{"activation": "swiglu", "norm": "rmsnorm", "norm_place": "pre", "rope_base": 10000.0, "rope_fraction": 0.75, "attn_scale": 0.125, "init": "normal", "init_std_qkv": 0.0236, "init_std_up": 0.0236, "init_std_down": 0.0017, "optimizer": "muon_variant", "lr_mult_qkv": 0.5, "warmup_steps": 0, "final_lr_fraction": 0.05, "train_tokens": 573400000}
Each number is 128 + 24 x the weight over the matrix's rms, rounded and kept within 0 to 255. Layers, rows and columns count from 0. Numbers have three digits each.

# gate: layer 9 MLP gate, 3584x448, rms 0.133, rows 3105-3123, columns 0-111
# up: layer 9 MLP up, 3584x448, rms 0.139, rows 3105-3123, columns 0-111
# down: layer 9 MLP down (transposed), 3584x448, rms 0.142, rows 3105-3122, columns 0-111
gate3105:132134121119115155161191124166127135141085136119143148101129142163125116080076126135128134123103161130136169115104145124159157117150104145125141174120182126100125129134088101083110154130071106105118103117154160119164117170083140092113125132114146066139160124147128120165161137116135120161114100135109138162143173132125133130118142088121
up3105:134126125129114105136112088124118141138127113113101126130111113185115186136174161107095122121135111138080139122089137120114103099141125117142136163151111143169149128138103200198115102095143132153117105094112119132123140143131140138084159163111124116112127128126112100110154102123153125129182115141149111115125114178158098095112116103119
down3105:159098162124163115130129108085136147134136124118140111141115160111101131111119110153127128139137141133103125113100092142090164167088162099101109083100136168116144129146159111113132144105113102174133116156139103133123149155124123125147129119170085121145138107115130165127083120129107119113120169151153123115148133177183072125135128133093
gate3106:099114071154163129129185126087135140136157081187114147109075152126103167191114132126105142100137130119148107123169102173098152132124117177114147112107084078168093160160147085113161132092137171144132077152185084217126157133142146201145101143074116136133108150145124088088122127123159102112148097158102128095134125129197097151108139162107
up3106:102098126117134120140124174088133075097131098125120087093067139145142143160076065112101149149157153101109095114107138115149118128127134184085134156147160105113148171190124144138138160145131167150146074080141144136104157089119180150100126127091142128116079136153151146141084091147144106068159152103107165089169158144131141088088126112075
down3106:121139150140144137159155158165104135106096162100131144156162092118104088121130142154154068116169154130075125134096111113134112132107117103125103142104145141076116112098117165131106119140092097089111163163115123086128105121127094075108140128130142111108153110128128144116139190151084141177101119111175113140144113137045182130121171077159
gate3107:124122059066103116137125121118137122127163161143146129082116147079137129155151178079100107115106138092128147102131146113094163135178151116115130114130134173124133093107117131191150123108082086142071099139124147116112126140147107095128141150140134144138171095081089103144129129130161125079170089163108133179143122092150130142135120085158
up3107:105123085118101117135139123108150154154158139159149118152116120135103156139123193124072116099123144132166131137104084138115149120096116136085134108152118149149142129136111120161129129117136141127112118137142160126116151119123106110148163124108142103078170133105141145111126130133102149070150151123117125153087081140175156148073137112126
down3107:082108128092152141143027144123119116156146164140140119144107127114168128178092141157134130080122187159112122118125119103109130188164164140098106134181140100146120119127103158137137113121125147137113158104141141141156163120136103102124117151139118146127133093096105125086133136094136096137146130128121141136112147141132089123105096127132
gate3108:108131107115152088123152143091157101105176113138142141136095124134144107162146080156106109186106165104150144137082150133143123142143102150135119067089164114113147099144125123147132124122171114099096143074166145107105116150120112110125114118161132109135143119133139136117131108177132136117129128137135174113105105138127108131115124117124
up3108:090131107094095104149077117162136153102124174131130129060126124193164140078146144112109196118088108123146095123159148161132142151127165125138140139121148111158106089121114149129112133094117116109132113086109111129171148127121146099132118101103151147074147133148111088058138084165110116125096154126101125116079146160117134142111151129137
down3108:125107172152155144127157127079117125152125104164109103115145122174085130123096146136108123129133139160115166143129144122083144095121167157159100080118135133113105134107129136152112095113121160114173094123131124133150123090156081141111129116124211125140115100120139147114155118166087105147109143096110158178123115115123167116142142184136
gate3109:155106117112128107159147120139145078124160119155050112096134118140092072137072141102132097168117134087162130134113062128115200100104131134098149113097103156174106167135110118132102117156151137148113130144133132146106180105145133105135140156145140115071141106155131116116092143113091143150161157117130108155115111120152110116132069067106
up3109:132097119152147114174135116113122134142162136110172116127107132143142160139137097154091144156153150154104092105126118134126070149144129110157107088146159114121108128171159127156144169121164154137119094080133106059184108185118160118099085105100104120104146089152132147169111119137129137162130126167169159141141107123142122184171138136111
down3109:106098153109139132087141127132119114106142095138174144098136097177128140081182154116114145150096087162121117117121159133182103124142118141103144140141149088154119113142100141115131164141121102093201131114163115124144154143131084072163112101148117136150123112119109080150141124165110142135114104140129130115114174134129166149149159127125
gate3110:115140142163095139157164088132131125087121166143141134150121106099167163099145129121077115111106131147148109136195122119168168147116142148113138073146111105144048136091070108180123113122159148141140128146080146110139147119135140133116080110164140126126135109157191170151110142125082111127114141088178152129148138128120099127143122136119
up3110:116123150135116126115083111093174163125126081134155145123063151137120147148101197107098081091132137092149103110089096116135167129120117153099144139141097183147102153127112087132190114132113173117079143104122168103158121123145132121100124127174130112133104148107178130147122053071135091157163133128153111131087083113112122125135112151166
down3110:128117125141117143069159131134096132103114122136168139111109097125102092148175105124167106160100101097138109150138159167166118093120116115126126124099113130169103122185131101111156141107172092119128116123127136085110071141138140140151116121115170099111095120135108178116101127108130154136150143136178146123098121139144143100127138117155
gate3111:150112134115154142147145112129112119125123100132101125111131147104117154112153147116110148100149132128098136120147148153132119116106101173083131145126141154132077148109090150153090139115143137071146112125111119141137163105131129122136142122125112151127115114154125133175131135121130146146113141114122100169053161139115105102072076123131
up3111:140129116144115132144120147105144118149168120137126120104077134096123123118136163158141130124136137115111144121110175154154143145109142166112134119140126153139128121122127140162141098137105138098123118074127133117126103162131039095133131170156133134085146110116104135179118125141131135119131129133116127145109123128129138109110094100139
down3111:153155114157140165086140185142141179128130094119130152110097087163131119103129147135104164125103144153104134077169152094150087128130115136107117124154128115152091155174119154153090133115151188130110126152116114111122152068132133144134204112109127118127155128154126130131100154131135126157090111131103145147104210102123134143123133152141
gate3112:122115130173116123104124084109113102113128135165127126097145114130147131171131060139068164087174106155114055136111140099113147113133140106122131169135125176158183125055084134136135111091116099138136110131140170142115119123145140144105141138153122088118139106134097120175124120132143120156097110123105099094084150110133154141148161134137
up3112:135086137132134151138139078117145118103136097161156080135176124095138102116104093094087127117157148123112123123110140085123121128130125118175178111127133137132169090118125129148154140129097098135096126144150181140110114155149107148120091100152177104119118116123125132159122180125138123164119125129104119125115133133149126143034103118151
down3112:143103130128124135131134131118130126168153139118175104170142140103128122131107128101147081152088145153161176160156128145130109129159098116084114093170110123194143120138131160153132107122152134119123109114181139126132118136104133147147156113144122150118136154151114147125136109167124143087110147153142158161151101097103149157140170166119
gate3113:148120107119132110109097123103129146118119151149126151093125082118130127148136134139124088176160115132139146107150177183088187129138094096132057129120142115139146136094116159118115117126129151169120154114104155159129163071120124170143129140117132179091130101129136132125155103154112130138096132121119119120138121109112107154091119140131
up3113:150106110140128109155114111132117077148158117121145121120128133123134146116096131123127103142153134151106141199127146089141089136117139111112175183138095140086112134149145115119098133148126156114128186143141130122068099113095085119117134149151134073155134158104117110122158100125083134122082110113105085110143150141122114130083124127118
down3113:151149156137149133121134136122170106117085090178129135104092099123125139120141108122069124092085109134145118140126079126148123142107141141185153214101171122089155158146155136127134100117104160132156093134121100099128141105109143097119121078117129112148121161085155152146139120092127132102137109129121119116116089149100125137112160123134
gate3114:106131158098099078156122111155134123174133157133120135115132143115148116150113129142112135149119098164143126114121161120128157123109118135131092123116126168111110096122094090155104105111145096125135113144115084162145102134143147129115132170148052099151171115093126132133108164143083131117171123135108111131071146144132146142160139142119
up3114:091117101138116141161132109127124162142143100143127113115159108122127117123134178151154098129132165119115134136145162157131086143083129129144135136142122116160177109128158121140157102134158106135105162126142114136107113118169138134117124106148108157188151115144135144146099137105125158124113111168125122097067094114158126146154112139163
down3114:124150165141137127093151117116120177147091141139129121176108091149131167143112174131141127171139121103124095124098122142141156130127132138132118143112135110137163174120121089109120157118133149124165111132137108126130135095107141162144101091116127156152118150104123101130147093132103086109090134147136163084148116106126123164175141136087
gate3115:080130093135148137152105115165113034107124127150163155122103099132152089113170110105158167169100113186134117094146147128073137125128134100143110122129155155148116127128141107121147182119121135166087159084106162164111086140097137095112093110133113138115127138162112110145116087164093150095106144111109075128111097108120145125122128169138
up3115:145113174112138130175137132124099188168153152146132184163154144137113127133147121108112102100150158126152149112104140075122078162140082091134118143103185123184155084117124133131112123128156109116146150134140110110131124174098153131104142117153145110130150110119132131136113143136116158143128090153129135143150137140152093141123180119078
down3115:113101119126123167154145165131150023169147147104133125145135150117118114112074118121127064141111120118109155112125137128065124140081079122166118094121094082142103107138102108113089141097137145152158152122084140108134119130145112138112136103112138129139120168104125137140114155164115133124117115177135111143113111135130110085128133089119
gate3116:134154139106140151130146128152108093126133100147131138126151153091092135139087134153112168144185165137105098068179109140142121094118166112079092145101099102091112145127096132126115071132115131137104151100132121117134126122156156119117130152149117111115168121111125129134133138106130149154148165098114144120131106118126112173112116124128
up3116:138128145144122143130118145136122162141125176135125103124124129130136114130164098149120117198121139124078089111129086111155153126148144144115085108125079144143145154114125158113109107115057161152125120119154154110124101108111095139131203156084134114133165146106120121132146083130116146121128195168151143094138134106117091126117136134104
down3116:104160136124187116148148153147146103108119140144117163130131107148173116136102136072137125141147140154131100113129107115113095137159111044078114134121127120132106072094155103147086118158136157107142135086173177193102117128134130081144162103133141127131138130088143081148137104114139128125111155123146135148176145108088136145159148119126
gate3117:117083146083094126129096113127123116161156165170087147103171120138135129150166094172139147113110129154130149129155109101113118153098120170083156158143144149140111141152103141177144068092136169115144154129148109135124087170112117154145135098136130175146115127111146107144126114107166146108171117117138157138145104087127135103104141118114
up3117:101109112124118134161110127080102114135108125149126098124144128148113179131147144127147162079092147140098138135114117115123131142087131116152131167143141122105085122159101128140135137117142143131200159106165096110076101139123112146183190126093108135154144103114152111123112101135171142124168177149157138118159143127138106150068132116135
down3117:107114117144091137122121072144131090154113103148135096096141113085093105156092088132082183127125155132126114116148098136119159150163126136096121090150077151082113125126134128120127158126101118123126147150146139124115083159151100116126159120110081142162135064155137148126101113098130156097137098175167178171131130125104131137110152133128
gate3118:159181169124130166178167134090124111112131163117170095137142129113135152095158158165127153142149127130067145135080126092166163128106176146139121119104129089151132173097110145154146081123135129149109125158145147157128113105138110103130128122116134132081153067120132122116124129136138081082113143204158145159105138122131141091145153093120
up3118:179105136134113167130136088107131146125110125125105135112106169130078081132128164135172097135122113101139112118123106117128109091109095120121112089098141143121104137099166133140143105122161153072134125114126118147156123128130152136117134112097124105122110118094118136108089122120139123125112126165177146185126115100122124115125106178113
down3118:137154153118107111134105110110100203121135124112153138143139111118076108132120155130112076102099169180118123147128135128076097135109139153162080114135149130126112125152174137137136161107094116119118107104149093131155143087156122147146121113121134122130120136134076165129161106115118115129135112118154085109135161094111112142154121075116
gate3119:113135114115124119156124127129114107136092091127153131154139145123121079158121112128149120159123134088116147125155127136199135144129105090173143096115114166097126106140150129106123121083134161123073114130131096157131167128124105142122172127120168148126121160119077155083108173072106133109150079142109134115133099099181129152158129117088
up3119:151127105145140129105139100122174152146119135106111154134121093118119182101147103125141151109104105140099133118107137119157130130131107116138122141126133088123121106148126085104102139152119099145122138118134085136140133157142143124161129091140114091119100139141141110157099131149107131124085152150154114140123114115166134094096141132124
down3119:150160141110099130130111124136174112114141146135090104149120125138150148101096117128136146120131126134122150110137138190138115139105134096102128089130137167138123144137132109113113116121124139129154147108132152086135124158119115132118097074153107142172112125141142122084151156108094137117120147123138134105151158122157129119124146117116
gate3120:170142092128136171125175151066129124135162158131095095126112095141161109127078139140141144143154112083124132096104152146144105142156141137118174068142123132130162145119099093091145135120109114091128101157158143118109107139151125127101124087147117129100114119095141121116147155155158131144100152155129102119155139113103147107126158163139
up3120:152129139130105146141102122131128137111144122144130150139146151104132160149116105121118152109139144108047100143185147110116109141123120139149149143120092131163084125118145168113156139109145098080156151127120124107125140136102126156133150150094115140119169113124120118124141144112140087125157082134123104157125110115135127112127135132111
down3120:114124137156101132110117127131115153137151099112122126125123188148113132116133108152107118161114102143073107141167136130162150120159099121137119216103133119123132147092145128142159127161135081137128141120102128103095119135113105114114126125130148130081124119121105129122088143153068122137119133119132099161085128126093089139151128129073
gate3121:101118097119129122140128149142168098134139128129104164132152175146082117135121131130156128146118110167127119105155131130115147117119178123125129113108111159119099138125135093148161128112105158103177144142160143156139139119149144138166159161152121153117154130136159124137102123095145110090179145123112100081140131111119115165131146130091
up3121:165109145105127094101122146095078178128156098109147090135139117191129149162076127118068099166114141171118163138104125141136128157148143194119137203136151110109137126136117127116141134140166125135091086100126146152131124119123130109125099108126161119111122133139164139127124138099133120128163124181122109142150187110153139130121121159117
down3121:146123176139133134157100145139139182141111117139112145149128103170113129121150131128155131135147133117098159161115114119115125117078121106134152150140100124163130119133104160136102112126136187080105165178133133121111131093134104148143141151148121126141152131146138139128115138152119118124114119091130131112111179092137183106213144132126
gate3122:136113065143123114137109156149137137134119144164090175147159146125116138130132106129137149129180147165081110097151112180137144104123111143147090106160137113134096102104156156100144130079114118119136167148131123164136130093145101137160139152171086121096119131130143138164101161120119135127113089137150111085145110149146105114119091104132
up3122:093136109091139166114134169135183167114142140102088114166141120124108130122150164119126108117099096115123137133165104104108131153155129110099148058108106053131166168129140111156092134115105169141088144116146146131109164145137100094168141128108135108122162144110092097086147152116108175137092188112103098095169138163119153115147136142102
down3122:118174113144143143143072120139128049151127174128093147098113157122102122096164143140124128130149129119152093144104118162121117077148121085135122136109162161158158126154138103113107145121177113114154122160152110141127166124124150113134108153141144129124150101096158091082142125159104095116144094152124113125104168102116158103100139172088
gate3123:115175150104136102088164119148089122110107132154147118141097173130140111126127087130122124140130118128121116129132170106092135151125119152136146151143098136128145076142107091094123117093153128133125118134148115162159131123146144101145094140137176108150146059127151123125132123082128108125173112088155155109142100108145121131165095121155
up3123:184140100177116132167172129107164120134137116169148137131134161137123128076124182065130097121153116141114159096147121179173092156181157186155092154150096157077134131178172145122133112184108107125099113158150129099137122154116127139125091154091115168125120156144127162130148177135160110133105121144184149135114148139106130126080113123112